Weights of a small GPT-style language model, trained from scratch on English Wikipedia.
Size: 10 layers, 4 heads of 32, MLP 384 SwiGLU, vocabulary 2048.
Architecture: RMSNorm before each block, rotary positions, biases, untied embeddings, normalized queries and keys, shifted keys, attention sinks, capped logits.
Training: a variant of Adam for these matrices, 7837 steps.
Each number is 128 + 24 x the weight over its row's rms, rounded and kept within 0 to 255. Layers, rows and columns count from 0. Numbers have three digits each. The size before them is the row's rms in percent of the matrix's.

# layer 6 MLP gate, 384x128, rms 0.134, rows 51-159, columns 0-127
108:137141085107147078098125120120141120136117114129140163153159120137082139160104139141120115149148138106140161147105126159128085146105108170107155150134124121066140116129132165159138169128158148151089128090118133152096115075110153129140111140102147153097188121121114132117159121138128145121125111124090103163123075093141125117090104115146159116138158144130110174128120107116096086152165
114:145133149146141133089136081134151162105125132132091086125138142131128123138140082124133147130132111105138128139129105131150123135171121133111125181131146154103117143134157131135140204074144092117099105136117160166121135149173122089145160153197154119146138148156119138130132148097118123092132092098137081104133175149164093125131126158095116165137121165123102114142175129142130121153132
092:137102136088177132070153135131146146142100142153127141125127154090089131129112145126120107178162178143137146123111083165151143111111152120159121123162183129120105144155141171118101100122110135148112129152132153153104123145141143146153159194119116115080100110142107106126102102097161104127170151124139129152137156105122129136116139098141119149159136129112160144107124149191108107128103
092:109167073102104125122129147109115146098113103129123109130127119117160168161145124104114104189124131103132157135146089149127097143150094092154128154167128106108114111178120130090139162090078079138129126111110141157095117126153098126115146128145191144135123145071151106075099157121141115117111095131108094139108143147132113149122134147096109128155134119130160122099138120165112131148116
093:167100140125075158129153091122103118154145132062124096100158134134155132144130145124155157118155148128116156063131125124090086118122105101156148128119114155117115136120166161131151162135125120133133190080109109137122086125156130169145129110120164119105149124144117130113160157179108135117169119108076127107152122140147092122117151125163101139116137122094116099113147098110152146124137
107:129165136103181074093108127139120109140135132147148136152106158136088125131149147141106161134140150112134137169149107153135120165172148107138183149139104072113125135127128131086104141135139145148157166107133141137106144109151111080123082131156129098112112158141096138142133188128128143104143158128136091138137119117150105177104099160096121114105128145106131141083164108104099107165137
095:148157116139158114131138118113079110143140170146124105113115147117099107110121126103143149176129150066177118180160160128143082150171113129126120104127149119134104139112159171137152143118124123122131146110179139125166127126116112137084072115124113132129131180136144119112113095169116153131129143127145087101192191122151103140110123138110139112123117149113136153112169122146116155139123
106:143179122148169117099110095123077112161118122156097127125134141117149140176120138117111158141147092101147168170152133118148146122168147123117129101137121123092133141128150135154138161092176128100105135123084148135117080144125123098131103142143130132114130113143117133131102168109176145127118141104117146138171126155143086090084090171114128143100126190103130139110159123079107110130133
111:122153113098130122118069126107155108122094124135121108111084165145163146078116119128132149138140162140115161140147099181124155160105110142105162183126125125093126146151144145126169161129149153135097101134169142156091134118135130112155122132156162123102189131130140088085091102148099111117141128095138086118102101119138118129121135113091155133137138121144126147141166115135121083177123
097:132126108137140112132097122115130197126123114143145144120117174124151145138082098131148144161129131098126110073134093110149131140132117145140129101129118072074136164155113115119142148148132142151114151099120142140106129133122086118149185169124138131108146133119100135099167119129126157115104141125122133153151170197166119114133104125143132128148191124084080129097131104136115113089170
095:177139133123143128133098106129105119099116124173149126163149130121127149150091147125122108149168159142142074109130127175126108097116118139134118107122136130125099147138162157111110122181127107124131115138135122126167149120122135164136140111135128108091109105115110112160203135125154145093126137114097150180105142135121111114141080113175148130159083131091149169127148166127123084118191
093:117175117116134124123136142137150153145149131159129119136073126179118146125116137143125131105099106139167122141124096131150172113155114150144182136173084120136157193152146133161157154163157145113132110143190117126178133106175126103101120110117144134139121134110135119172156125168148115099150156085148134131139153171150134158110123104149105132159118155128124121143124128104156110143081
088:110139148136154156136088138130092103168139117108114155139095129142102147100142084140089141095142135136139129125107136112111138165129127163152146103161160142122094085108157132114111102121117120080076112147134160131110090136115149100117118139097119153131105152161133130094137145122117142142124181116116145078113129139146175146122137116159146143139140111129167158099164151122072129173194
096:122147133167155164112084125152117123169106130159180076128137137173158163129121145167132121101087095135165121114170118109119176172125146097121142168107067110122131114112132171135137146126125116141111158151157150132111134063141101127163097116141140120137150135116087111112113147135076117137105131087150134126157111118135104116132114093099128133114166119112101117170128120132118125120138
106:143097144094137102057112106130143140113095092129145151109087120142106145105119113120143112173130127113139116059172125138099090131121088145076137145135141110089136139115168143147085154094162145102123100084118132168110140117117135155109140118134116085089125154172114143116120105115151149147156131146176120125110143141112151125086136160151151112092100132109115099112146115147128119120116
098:125118144142128119103103113138153142162067118106146144143124138107129115159117116100143148153109116134153138149091097152187092119091121110098137127113103114142155110127134138136115133141179070166112214118131108177138152097156126123104169129132187132097123157121101124103126129102117113135148086121155143151131156127149130114068137106143142125113132160121118137110134117161124106156152
103:143155129096145107113118176152143145109125110128090118116093150113164116127140148146170127149107123119094130128190133157144147143141088114138091092148130113138149121147135086155174154154131105138105134133141142182111108110142091078175073137138116116125121109108116165137145149094108099081103132112159098088106140172104135162097140115118121110143101149150128124139139143151101093108122
103:142124140126165095133099152166152142152116142117142144127118123131128129105147151142125132157130113122143140103124148128117129150137122159154167119173129109122136192151136131176127141086105104132125195133118166158134134091131115105136164123159175132155131145126126122142168114090174137158145105113169100138109148169144130123129070109146082134078138169140140105080136166150143107101153
097:116148090129120137123079128155090101133122116119121129113113127139142123150107128131102083162118163122128121158148130134121088136136104093167146102159128111118116145151099109158144173144171065137141099122133129142150129101110132119119143138121161130124116131105059109115143163132147095116136128130139088103101124177162165172160080139091110131166156139128148124134129198128105122092105
098:123137130157156088122126134145122125129159112148134117098060157110088148081094144150126123122166148162112144088118156113101151134104137169131149142110137122132091137179148125116136155138174150109151151128163144123135122139111128167174144113114089112133097133116131117170176117126148112109135168119133134144172112143165125146073142124148100139129116154086094086110173148154117109125122
088:105145134130131124128132137151137121098127134130087112171159104074120149112144180106177123159160066121168144157119149154109125102133157136136149141148129140167102145124134163138111125190119171142128141131163138141130132132113086129121128137167108127109109132127117133130175155143142137146173151125179147141143139119072100090115174141123159091160097137108110146153136107143132126087132
093:138147089120165131091125148128156138130109078136116131149129086102156080116110110111113129127139138092146137138155114132139128151087157147122111155137099097115134125104081107096149097128112140123079129140100112132161114081118156147146123142107172133111126133088140138096119133132146117093127135146098138106111134103117144121115108063167176151189071129158161137123110149145120093164138
102:126190131110111124115083127158128104171108150121146143123115128131136129138065101115148138145133171152108143114137121201095099151144109150134168142153082099079143157140156102130129151110128118131114153126131114170103110112106120167153148195146137099095145114152130101081139139073125111155117120102125096157154124145114128147138120112139155118123104111115165110112154117110125115139123
105:143123154092140141113078148155105154126153148105142131144155161131156181141122154116150131145114138193129120138144129147120091176138126113111183136127086118131101122126164148097144119133150132180112123146121119118149106134127115101161098118135149136116166155114149092120142107157098107139136113115123109170187132181127112123126085126130124137118122160136077108093167123118164076132148
084:170150092110113124132119151132126153100142107111093123113077125160115138123142123086112145141104131137128060068102110102115134091089077089106110153112147163122133119146139127146124180150133123160168113152107161111159107134138117125105140115123158077194116145137097169098137125120164141121150103130128137105142125149114120077135128143142114143144125130084149112101119101133132100104127
086:087142161124130126138143135132165140156169153104087097084095133141131160123135091142153151119123139131102118093119110132102163191134110104148160096165130119106091120149129137181137119128148116122137094114119130109180085151153164118149095125131168121145155121152119134105110087155137106096138115138142132091122189122184130103114106137136140112146183133124141166125144121152131148139115
096:143166115155162118155104093085085177143134136106147108138099152100129113124093069155156127136141128176117086076135125152136075135181156148115138092170106136145151152172141142154148167117128133135139116115109141115145126115157139099137131110179132135130129146128068118127140153140160115078148126123076147126164132119132117145114116113147138099116114133110153100126099118116129110111126
100:141134153141155139084135120137155106119109125131133166085132104151063145128095162104145125161129138110139123152145123132104098144137092129097122152111092100116145169124193136100105124127152091109136131114108170145106115131168144109156127164112108116097063125185129142116139137098176099132135108084134093135139133126167128093077111148117144149133124147134117105106146102127109117152106
093:159169135137130090126105161153146131123152130128104125128059105129126122131130129114155181152121172114135123128121128086120132130139147189185146155147134121078113131148100110146182130110120106173106112118154161132146164121114115141136153124132111114088136136084072157153155124147145130109094123115143123110105103147169161159092097118108131084148114147098155115114122118117133094133117
099:148151122107139097117093136142095141104106125134139092139108125152153186130128093119118154154138159134126167112106175096149152133115085162135158152128114108107153132118187118128123135079141113106124108095177116148108141134112153169166151167146119086118115115116111109145141098119117129145153104132122059097101103148141130127127116159096165124137166121127107102078148117162113096116139
093:135163131170145119121082140113141092129124150133173103137128112109110122138136133134115130150086151139119152154148118135120099138133119136133166168153141098151064140109129149149126097145149151163119153151128139110181150110140119129129117130116155119095124136150126124096095161165172113139123084085142110123139165089146079078122092132138128121133177140138100193148166120112092139098121
099:135137106138159082123096103094090115125146093168146114120111087134154154131137088141156121136138138135118111146118144107116112157135161108156127128141111113144089099168129134112086143149119135133083166133112153119147103120170120100137144073151123093139094155084154153113180130143104099118127130102179076102141141127124129154100116150104106147141123136114112114128140160166069095156127
090:140109121133102128130141131131109196125111163129163123078104139108134189096128132128117125140120110060202135115130126142138098148078135108182145146182139139154148165153122144131118142138130141146132080119151104120179116144137127145108121132125157135119137142130144117148107123131106163078149112117144096114153126133114147110097116108115159145171083121140099140143106160130131166120152
100:130109103094104107110078122110140119095111110171121142131138154154077133133117143177164114122112135116110088124140128131158149126136144159155138080167091135130121115156152133144161196126122117113171143084158148169137153122129145161141135125114189112126163098098101145098161105139122139129124156154146132152111145148164173079118127134124108123117106115114157099139110128169156134140134
102:123122088130135124130141138161101119170136108097125133144104164097150161167143140120149140134133134138128153086131142121143170164111155150170140135186114127083090147161134122123143164142108149085062127132141127131147162124119163129202144105087144127112138132106090151111165107134150124146109152118164100140115133153167096107130086105112130132141127122150090106100138148152142094119113
092:120144133107090109112120100105106148120129155109119112162124103148110125138149118114106089143138138052168161114139090176113181142121108174138121143140131143097109143152118162130105123120098126114150124109090124135104137115170133163132126112136159136137137136094123099142094140122152135079125139165117084150100154094163073104102139132128158079106131186154102129127123125110164116126144
109:164179136158125127131127188090127178121107125154151152123124157154109169106161112122158128149158147095152080150158150140112082166144159135106171128122123111121140146125155153124188119159138148084129133118079131191121144137139117091122126137165129121135163152142090126094114132088105103127131117124147117133122155117112122105103136113120157149125128155123107090132129111127126114160171
115:114170143164138104097083139073114179151099083119142097095090118119111184148110130088139117184117119108134146136171104163103093160158108154140155126130083118115122145133165127142157123133119142122112149101141131158128146119107140138139106089140168134106116123112099140113143140130138121122155135090121077124134132146134100151128106131128123155154114141161104143118153149119137125090195
101:111120104094153106134130100136132131128128102112098121104071107137099153141111111087152149144160114120152105133115136121114111125140156099198168138121117111120125139092144149131133136143119131116157139120112146139147107125129148191132081127177131089111125084105129112139194162166129147115174143100095129129149134117137093109096131130161157073143087152092120132142138159129117088130113
091:155128165151133140133090133092128106110101150132156113150125125123119197146116125149134144133185121104127098095152096136072161129137119148141145156145147084118122166105186167134111161124135148103114142119117133126119144112154121112150153133136109137082136179121100127121163152132136122132136138157126130133186165133160128103103121145126149163137138110120112117063134165082140119127177
103:107143120143118135086102140156132139186075082097164113119139137112133167141112094108108121130101146155135147124115124180125117136137149153123130103099126098111108136115117125134117153151153140180128145128103117188125147072131166111162132117122159129092099104150089115138108167070115135158118150136111105159139133127132129123129126079094169163157098146121136119136151128164132125147169
106:129136167108173125114125143087118164122094121143136092149079178119118141115117161126147128113123148127137164100153137148155165142118138103121111153123089110089166140155144146126136161143140076120108126117106119186125127093134122137178106118150144092128138162136127128148169135090085113125121116136152124157123132124172104141110116158056141070119093143133119122097135166133144139146116
089:138160136162094126134146123139144140162165156153095142118142121108161112092134130132127109146082138099114125145147108129076137107165137153128156120148099125120104131161121167175081119129102127113154158117189104121101164130141128108129114084164137123151139139119084102076149080120143106108105091144148126156120149159140118114118172129140075121119157123103133111153134083116106119171123
105:103095105117173122114084106115097119138115133147157164106128134126145138126097126115115159148127143115120117110198124137114121117183126150103120122172104132112144123154133081102148145132159169181126115162140148163115079129131147144140110145148139095148126119142129124128124116154160111115093063070091135158132127107176118146126103113123177137115121128102123159108141109150108079126143
110:148157093103151091125116115136079149155108127131129143160100130125110149140131126105068155140135123141120112133123143093159114116135143202125159144132129157116123118146145136159144116114155134121080125136111162147151094095102127120156108121154123113128134126176142119156108132107154148149129112086171121162168126090128136048113110099099145137089117139115104098084111123089104143148149
104:142158073129144166122059126124088137135125116110138133118123059129187139135119150109129092125118135107118105163128089111096088140156124098135167134127102103096103144156112138136125152145139123127108139119146169122128139121116158134095117119156165145142128154112102112136135172110131097074140155175100129140155135133164148180151121154158150119134129092159154098120125150107116141104102
102:097156109144150071073085100095131112129081136096126134107126110136092178179146136116110151158102188110122124112152103125120132102109128143085136165154165112123131112134136134146130106094132161124104157153115130143167118135106150118103133147135139120113107159131096104124120147075171121121156106095157133126118105102106134137087090129107148124137103132096166149149134079129136122106124
106:177158133121110139096089109134167147093140110148112121128112123089151123133120108151155172126134166151120132131114106141156080137123105133070106189132101123099139109097148144111135133161143120111115103107122111154122122115134065097139121117113146129075112151092077089136122136089129127086176181084129102110108121104129084148122119110115140120128111113111139113098122133131116111162129
107:137162123091132066094141166120108146135086139136133140160139144076152130160110105068131147130088152100128133164129178125107118129182120127115169194107167153117162128160149139086152149108122113170123111109114118166148111135137119084134121121138128115135127149137124122141131149141163153131106124128135111151155147156134124069135088103095143154124106158101122147149144124109128124118145
111:175112156167112109113090155116169158136133129123085137121086118087095165136148096128152101135148122110137114119166119111117119123163154150167133139158109080104110134138157135110127158109138127135164179102096116169126141141131137137110142138182143157124101145111085143151167131080145124138112129116123126135113142146115094118105109127108167130112114125149086196111129160154136131087151
092:120156137165106127129093129146143123114128108117136100131122122142132153143145092125129151199121144123164125170132145123104113116146067138121147146152111100122139139156175136102171130137166104143125153134157152179151143116133127140073135186110111138088100187150106101100148137127146123101122122095127081134110114147168135138162079125077130127133162144123150117114150126115101107117151
109:134131157131160102111111186130109135167090110101119103141096151148128150094092118127131129156111140109122138132172117114160110171170149120112186145126103099118134142193136116106164130119073138144101148128113169140184130126115160113145089137113133150088113133114126159122134136114159113138118090106133116156161170160114140115133066136115143135110138139111111147117164133122086131146132
110:120154135137104163092079116121152112193123099142128143100119156128101118099114095119137147160096133100156119141127123102128131106137131170187177144152137112147100139174129154085144100085129097163119161109147152144117129111102138129094150171133130105124150107134087103128135165136137136108105121086150108142129112108139102095105111131083114141090124134136102133099181129106144104146103
104:155171120128147123084130129132128163135114128100134091140111136131097097110120105139108127124125127130152132087126121153109083110153107122113148177129115121145170120164110097147140171110138119131106156125079175163122168135149129139135144129150090119108110144105118139111159141160150153113111166154160095147155145186117128097120110141123193118089110148142077102132122181131169108140119
102:113118093126164050099093152104091121108119086166166125117151173133111142140155117119127137127138193114120156114139128140098140156162098146092122173127134100122153086159147164128122150138147112152133112097134175131132123098099140106121112129117137134108102160138091122123126132136107150081148136129142135147132136143090119122113055091144121134171098147130123103107135155107123114127139
101:131175106106133149129109171133170118085115137172116131122127130111125153125113117145177172142125144123147116128166149159071122121113157136161138170119089123091109124143099104099174102139131110139113149123139119151111162118104150150171133110124166108129151156119073096103108176084135134079134157114133084133110153110144128145149115129092146106134134114140110143082130110140078138121124
090:110156114117126101130103141153078149117127161151134110133128094103172137111127130096155098192125182102118125152149140152128074117139117125153158176130121136096106114166092119140115121157145107158141133107130100119161140130144143125127094087141164137179169109137106130123140144106111120055127094135126103112116137157150150155118102122129139099161129124127150159147137136137058115126128
112:189152102121145100110095087155150160095073143121179128076120109131127144117123149159091152168132130155158112113145115145139140142128116120139161140156105139150123149130165133139149124141153126116077172133132099172142151104114151125126129123110141125101170124137113144042141132115118118119150144116088117119117108119161103172132125112165165101157131117097135109128111135147163140118156
097:112159098139129092131112088139117119114131112130106087133130098080136136143115105116148105118156100107155134139129169151103087138124150084181151158122131137127099133142127163117087115172107154132118156139179158130133109153112097157161097138134117120122156113100143157089207144154105154110132155102143138144156134109117150102124137166142121129126124148053103138149144123147106140103126
098:138152107179139099114133103112145164122142106146143103092094109095135157124144107121091139143111112123117136108127108135136127150137134127127125147126091093119164144138136121176116122126100136139085082161101138152165121105126148114166122163098175121127114135126138130104171181099146109150150158142092099142130163145129105162104069081116135153111093142099093152119115132187158159131120
107:126107132109142057100135152157119170142093104166089110102081151103116116132150087162162164133155121108127142187165111177109088137174096161140137151148133095092142106133144143129167130126123118111104129110137119149117157113156136103143128133143160114077123110149140112124133140118155114101140140134125083100107147141126148168121098144097149139095131101108110102113150105147119138136152
106:131123099144145108117108123128084121139135157110153121118120133139155116121098120108122107131154143125121111098164107163104119147154120138100119126167122143121154158131128146104135156148140077111061177161139178191123124136146153096139149126124120140125128127173102110127156148170148145103069149092125118188149145121179099108120089121112140102132097116085115112106121155123129122142084
089:068149135127152104122119118154102170102129153118143137108149136101176117127172146104149110146174120141118115127099095105099099097111126102132157161153128164171087153141112124156104141124132112130160131116170127125139109121153123121102097113119190127190147128137090132109128167143116109082133116118144089171133165124142132153128108122136126097159115129146123133184130111139096161150104
097:098110062121162142136093137107139170157126106129130133131111116124114157132102094112127124146136120155127103117146201093134133109132104180148128132139122097095138156153163136112128147097098115145120109061111130159144177131105114104152143126133149124095154156166109111130125104130132132123122131132148128108195166138171131127130078135116161151163116122145093111130178155117108119114144
104:167114078111141140111101132103114120153108143138127136113121144108140135110107064138157158123124088133128102102178126153112137135183138114135157142142143119113124114118140157118115143143142083157152148141131123152139167069067121151089112089129150099111137115087113095137115121099069159122085122156142113125133134133157117114093141098134125167132143177136162083100130132124108126155135
107:170131122172113131137095136131147164155120091121097081106090135115134142120149094125149177128127141136170115120126109097085117191136079148151110160140129116098157119142155138122185121110133116159109108140122136146136134128137115107117139173161106119103156175114097137116110120120122116110118128098111095098129110155116135133100136076091198131103118176124132093110114140134103119130114
113:163186109131113085132085113133118141167109085132155153117104148130096121197123119129145151160100113162110110125116142176098091120130115147113161125159095115131162113187164118115118156079127088131104117128093135151158116122125106115152137121141166123127115153160121118136097121135128114098126126104094102125189120157130122152134144117109122149121077136140081145120138094143152120144119
093:133155108148157117131084127110134121111146141134151099129115103150140107164165106137121076104095144155090128123120153096123164153158148145141109148167104127098089132139193124099140116096103175137127132141094126133120165129164133115086133135151137110122081145079128128110175123148083125105132179108156137139137150142141094132134145154124128131131145134118127104097113117093133059148159
102:183163126091143152095127136143124142113088116111134142183132136127103152099130110127139124123151072171118111086164168121113133121120084145137136162111108139121133096107111126128150162102172090202075137123160154150169092138112133156107128126130143128124118150106114070103135146120121133125105149089143140103127135115131099123131118105091140094155106122099128132124113120129139115180148
107:117154139100155092082105109159125125126100087118124120134094146138103132134131108115105131176169133121150133091161133140089106131140154139121132196160135118127115105090148117125117126079154127137128100080129123145086139146132145134147132162118134114125122126111075083126126091119154104127121137130169083094156109159162127139095117143099147107081138167140179096118115142094112106144104
107:136164146119152083068116114096127106092125150121151141123114096124086125145107119117151127165120120130132145109137147184119114120134111161084148156169113079117120123105111136127125159118168129168121105142136165132111125145080171157095099150162105145100169134138071078119142173136136144079129118082110135138131114114131121142121140135139157147130130189113148102121135116105116129150131
087:147121117145107132115129131139132143140114127097106128114131099171140128104154125148159134128148161139129116129161118125125158135137088151120148144130130153129115135156108121140168118152118084128110110145130158180126096105135100113101119137095131152103122195093161116147125130094126144107137143151181088115116166140155086103150158122076110073110098168124131139116083131162175174122074
093:104194146135148141116108131123117122154134108176120148123097167122125110131173156127126125157146137130159071095134142145139157127159074152160155115173081113102148140129116163113169104115183142140116139132130123100182149116130127122142102136174125123142139155104115136127093129180127123096096123093105143124140157133132094131092101097133067141148119130111130103135140121128103119095137
103:128180076133105126089149171122152155132115132107185139133133173132097141106118115096159134140118119150074129120093095158131130151132147128103132095139143140141119138143110178087131171175146087131123145124106114140149143108112156140102154127166143137111181139136127101119113128086133142139136102124129116138148131128149102131132111092122143128091104135136105092059161135098109126104178
087:101132085103121103143141106119140148115129135112115182112099138106134130110166115118130093091103122124124130126117095128085166120101106128137175098122174125155105158130153107124146138098162146086132162177154179139076120138140121107150136136149113165102091131088121102152147139119122128108170145137087149120117174136162152169103084139172101124148098128111113143137130135093146148131125
094:153166109175125145149158162159112189153150104172129129122096116141142134075111112152145133164099147140136114106114165152112113155128125110099141125139149131135132137111156154166134161090111115124135119102083167121102176121097102096171125167140148153133112132139133094090154155118150111128151107132109158082140141127138092089102101110104123127156134152170143131131148171139103126140147
095:154138143126142134126142114126144168115121119139120133155076191078162125110147128123157147145138093149143108124119094183158130103167119136161151141089143116141096095109129130141126146104125146122158109080102174118143115142144147095144087127165117121093138172092135170097138140100112103145175144141150098116160141155115087141131088145117135152124143129114105145084156082124132128119129
100:110113110163149091087116139156148132130086121106091155112119135146133134141078115134135120122163177117131080137145144169104126104192090153114121139124108140104103125123122104112131125056110118126137138113169145145159098124119124103103154118120164131124137160085117106097151161148135147115130118120153128120133132153125116125101096141100167170161191126086102156097138113147113097124128
097:173133123131139161136113137081171171129142119152133098097099149121082168142125145143096103164130129116105110150101162130127133109109124147114128108174097146123179168164173125118142144149160128141163135138114108193141137144151102133138145128144132131125116152139118106108162130132116146122116126114104111163152144170097106146136097159128147152099132109121110126164137075134154064151165
094:127122149120124155109113152101141152121106077137152112133141137131165139158185125121134138096104126079135125132148131127143142137108123136132146169147169122114126138120113145135141126098107128123145129171106151137116130116125142153110160132201184150144175154093128176140195098115181114131126165102094106096082110165128087117121147135118142140125110123147130117096122121139166091116164
098:149113123154125172117148073092136118154150113113160126086104151148090100144125126105147116129154172141139153095112127133070128138107148127142172129129102121132088137125139145107157100141117106093094172133162131141127130123112134156169152108144134076149130149112145153062170127125084125093143139130117136141164119082121127123123107162143122140106128139079106120104165132147096170126141
099:111151093099147161116090120086127123159076078114133100113096134115122148165123104128120133139140136108146124124115169131149131143131114159150177126135146139090131149147126117148181123120150134152120133094127114125114162056151144105164120126149177124120141120119091112085104191121113133141123137129139111084144126158158124148132107126138136116137096127127106089135162106092149120114198
090:148145115088093118100129125070132143157118113131106104135085120103133111086134140151154163182106112123125154100069113168122140110132160128117131146099143121121134125125120099118140151131155124137101065127120122164089110072129149078161140164144119124140162122138133091099141153147120150105130116137125077122126123132098163113070154104121137121107147149089109091133147115122153139133096
098:171134116121117083093148118158083127145113147130091144144112160124122141091101110156127128158138128117142108130124153122152074121150107109164146143138140099152148087089144176137143138110157088137138187129093121130133111097117083102136096121142164114143088109175126142165144145151143109115121120063156107109149146119118154121103154147109171147142140122099121117158111160145098095123131
105:122133154124187160112126159086141103073149106142107147155149162101151175095102106120157116133124159123127143121127146124063160127110159146108130091136083100103092140130167095112146150102149184152136110113149135150161129113111108168124130154128145086100130119129098162125136093128118114102138109133123120099141168127139120126134108117107099159155158103142119110096132108135141105087159
094:094141090119113088118149129134132134090103106210168120125112143104088149124130151132175105108144110124145131096104131123147093098160129133088162151124136149138080162148126146087132146115079192107133154135159163127135141123137128141119113104162122107114139113119140114132129087112135149115120121118141136168118165128143126158099080109156162144170098155104110112164103127142115114122103
093:144171111112158100132143136122126125107127151132128090144165167103153100126127072146106103174145152115101118144161109092138163134102108112133144106153175114136157170155127112156142186145159114116141131127177107132113124129118118157184107101165090125117136146095108140113127140127160107111126143118138129156158128125162144096117113135106127133158139142110110123167174128098141094086074
096:142126118094152112118115134160139141134137146118150125131153199100120114122107131123110132164114149129170092118110153158102133136126128150120149152190081115116136154100146167126157116146145102077103134146150095111131174108172105112156155130126090088098133113141098118089076120128152114159140141114161095139094143126125116144143080131086146136124118144147127105124168140169104124163150
085:091133127167198186135140153170113117176120133114136165130138105134101078121142144131170151116158093109147135105126130146157130105124146165166170154134129118143088137139158121140083135094125139118092098126117118116167118118100140118155153124093170138070120137151142130102138135143150122148087133136115167112114153115132114103127131144138077105131102095141138135124185117133120123153117
107:131139138129131158120113161113176151121123105146115140130116129112091133117122064100149168153128131136170100104142161129113136144176147175172159102142156136109112138150127096112131152087068158119120139123121129153117155133106114102124090156167129157152134153095112133121136136111166192166164156099153105129170144115127109147114093109115139125116123126140107116129150113084112112091161
104:144165106111154132098128134142150109116077159147156118126144151150079216113129130112145141144105137120138108126163138138146098145152089141135150087092128125140124129134162114143178130156145179129165109114128093178127159119133139128132135119160116077103138154135079125081094138110161128163152103145152122145132131106150119130115121129129176161122106158107155109097117111131102151123134
090:146141129164162147133111121114097152125124129071139100116142139063126129102148109129128098126111162115130122099137132108145117140109153165146198128135085170139126157175115124132132127142142108158114129100188131119103122148101158077133141133151139129151137139119112103144144157083149125079155096139152120103151168094151139126106107142182097121105141124132125134121123108168099179139138
107:150186148144140140106073150101191146147125116119113143080119125116147171133159137100138104170146136125150115105141119120109114135118115130151162137171102130127132148108102138145167114163142151123121113069127125142168115102150102125180117117183132113102124173103102149079128136133141123121116128065122100174116105154141098146111143138099116130151120164126112131130126109123124132171128
103:161151151112118099126094121133151155172105069115127107114091116141121160135132098173151120162145125123112144133109097161172143151110129115183124178141145141137116143119147103136143165112134078132117152114109105125162133087143127155154103119125098136151170170096130074121149157121143142114176153125129131139069145154151115133109127166124119084135131137116146119124155134172156111107136
092:139157160109153120040125159144148107122094150168119106140114116139143130118120102127131139133145110099121129131131134164091127129153077096095140119129157158118111119100159172143109182121150072186130140156099167125137125124151158131132110158117134081157112128162125113138178108112118111089094126132116132146140138086139110125128140130152141164129143131096151115097110128151127136127179
095:132164069123117099135131130140116108154119132139148124101104133145102183134147145120142159101139148175115103062148141139126145112124081157117128085153157128131162102166164156154093170117134110151150122086149136105135132116121112139116160122175137132133169168123121144096177139095139141161110134131141115158101135149111073079140098121104110125128152145140116139107127147153125119089104
111:152135101134132100095121131138134119129079126130143087133130137173161190117120115116153166171110097099151147160143125145154114104137130130135141106134091102107127134157130140125183097131137137144140177114148141175141146087140144119137112118131141128136114151108094128070118119106144102145147135120106071140094160149147109148111124093134167083148088170114152152136117102127138091079121
091:155131132105103166144112164123181130099123097120121144099132130090145134093100108185171150132125144125117132118133102135144142136141144146129158128111131102168095150107157119111144146135106120144145138111116129163177186099146101149139163106140141093102112136113133122111140147082164146095171137152109143145102189145138121130156140097120148168151173111132131151106139098151143101090171
083:110149088165109120143127104131117169114108165143120131114118137139163159101130141107120086135125134110133127159161097126121131129125136135138175169129119111125121138182101116186069121147132100128163115122193118127119131113132123149159098110141142168166146093123136104154150156109127119064154131156156125163128143144126157181102135116166112107162136133138079098172113126123154125127116
099:122112133097154138088078111129127101135059096165148116138100155133109145119158103115129123115166154097120154153103121083153116137155120153170107119133113128081119125149152146095152125129092098097115141082135132159093162111109117106137147089130117096139166134105108111174075119110129098145158118136138113151114108124112116135133130088088134160121098127112123106076158122119122090133114
120:156141141158109121098120119096109183146122096131123169132073128117106176118121126107115117152123161126116117133130111121087099148125121180144141128146087117118121106130187172121159120133130124122098156123090142151139171103121132098088127128143179132099094106124097139134134139140145108164163115125118081118126123104175133133078072163100170151137102138136126099113114127105134099125142
096:107119076086138112112094150109117153145127137130150129113135159115096126151107154148148158150132113177159116138134172094132124149107119138145141133131111130129126168120159147129106167129136136119108107069119131120168150080119122157145183101113128122129158191107106125096184112132113136104133154134156120107121194157167120163125141136103120143130133132168129102098143084122138111108167
103:183149110125179161128112130128113173172114144121098108097126131131112151118118102123148147189176118119116130127105136181138099147146130156104154163121091148142134155111156116147155124122147106121133139141115124153109136148165123108103153175157094116136148130130112132107098126081125116154133121137122080156172123119140107105127134130077159112118106154125169078138122143095114074160130
100:126145109151158116117098125128065143134121125144094094148124139084101142118157139092140098109131135142140103122140172083113116089154113202102145135158116109095142135135121127118111139155137125155130096124165138122173114095114148176154162126161194139169145118110115125137069119145088145129113096096117158171119107111160134144130123113126128105163140121127095135123132155099132113122124
105:160174149139153144113125144139095133151105095140157100136129136112166134157100118173135125157092098117132138134147136127152136144141119134176150138169124091115103163104156141137184124101126107125112137105108137142153165121161113130171137154116174137113149138160157134071133159107138108139100102095123087122125181141173133118124104141114137136116125132119149061143170130159141109107168
104:193126115122148158093126124099125125165089116141167115125125120095097111114078142105104139176105118128126168109176110135121144112121120136126174124154105118118105093147127128100154128111143097110104131113116128159135111116133187106162152150131150165130163120149105118100143087116144143144140099106148094145149159164172152069091120096137133153127148152138096085147116113114125113130155
112:134137105177120060116132091105135139136108103142143122130125120120111158142141094072139133165118141117134085096154109149125133109155111137142154100107123070103113149120174106137166099093128086116123159106125109165110165095156127146166165142158145144134103163146128133116148127104127145137111148084122124123137138150129139159122096138090106125146195123145108138068127125130155116146143
100:158110113096119115093161132123080126162088132158137103119121147137151123159127120084100135159147131126105115096105124171118104149119128163099139186157076140134133161126121164140150147149140086116116148125084125134147097105138144128137180138156111103113139132129118090131124092078120136134115133140169118152159139150163098103097149110086146138132116091087137131136125125099120094186112
100:116119139147156114123133100153110155127102141156143106135162175093101122171149106124164134156140085135088153175096147123129141146135124134112141125145104067117152145119161153082113129125124163161096133137166141132104134114125113145148093141147159133118145121164130080141132106111136114103116117113122136142108090107173082150141118129108129161128130119103163088112150206121086109136156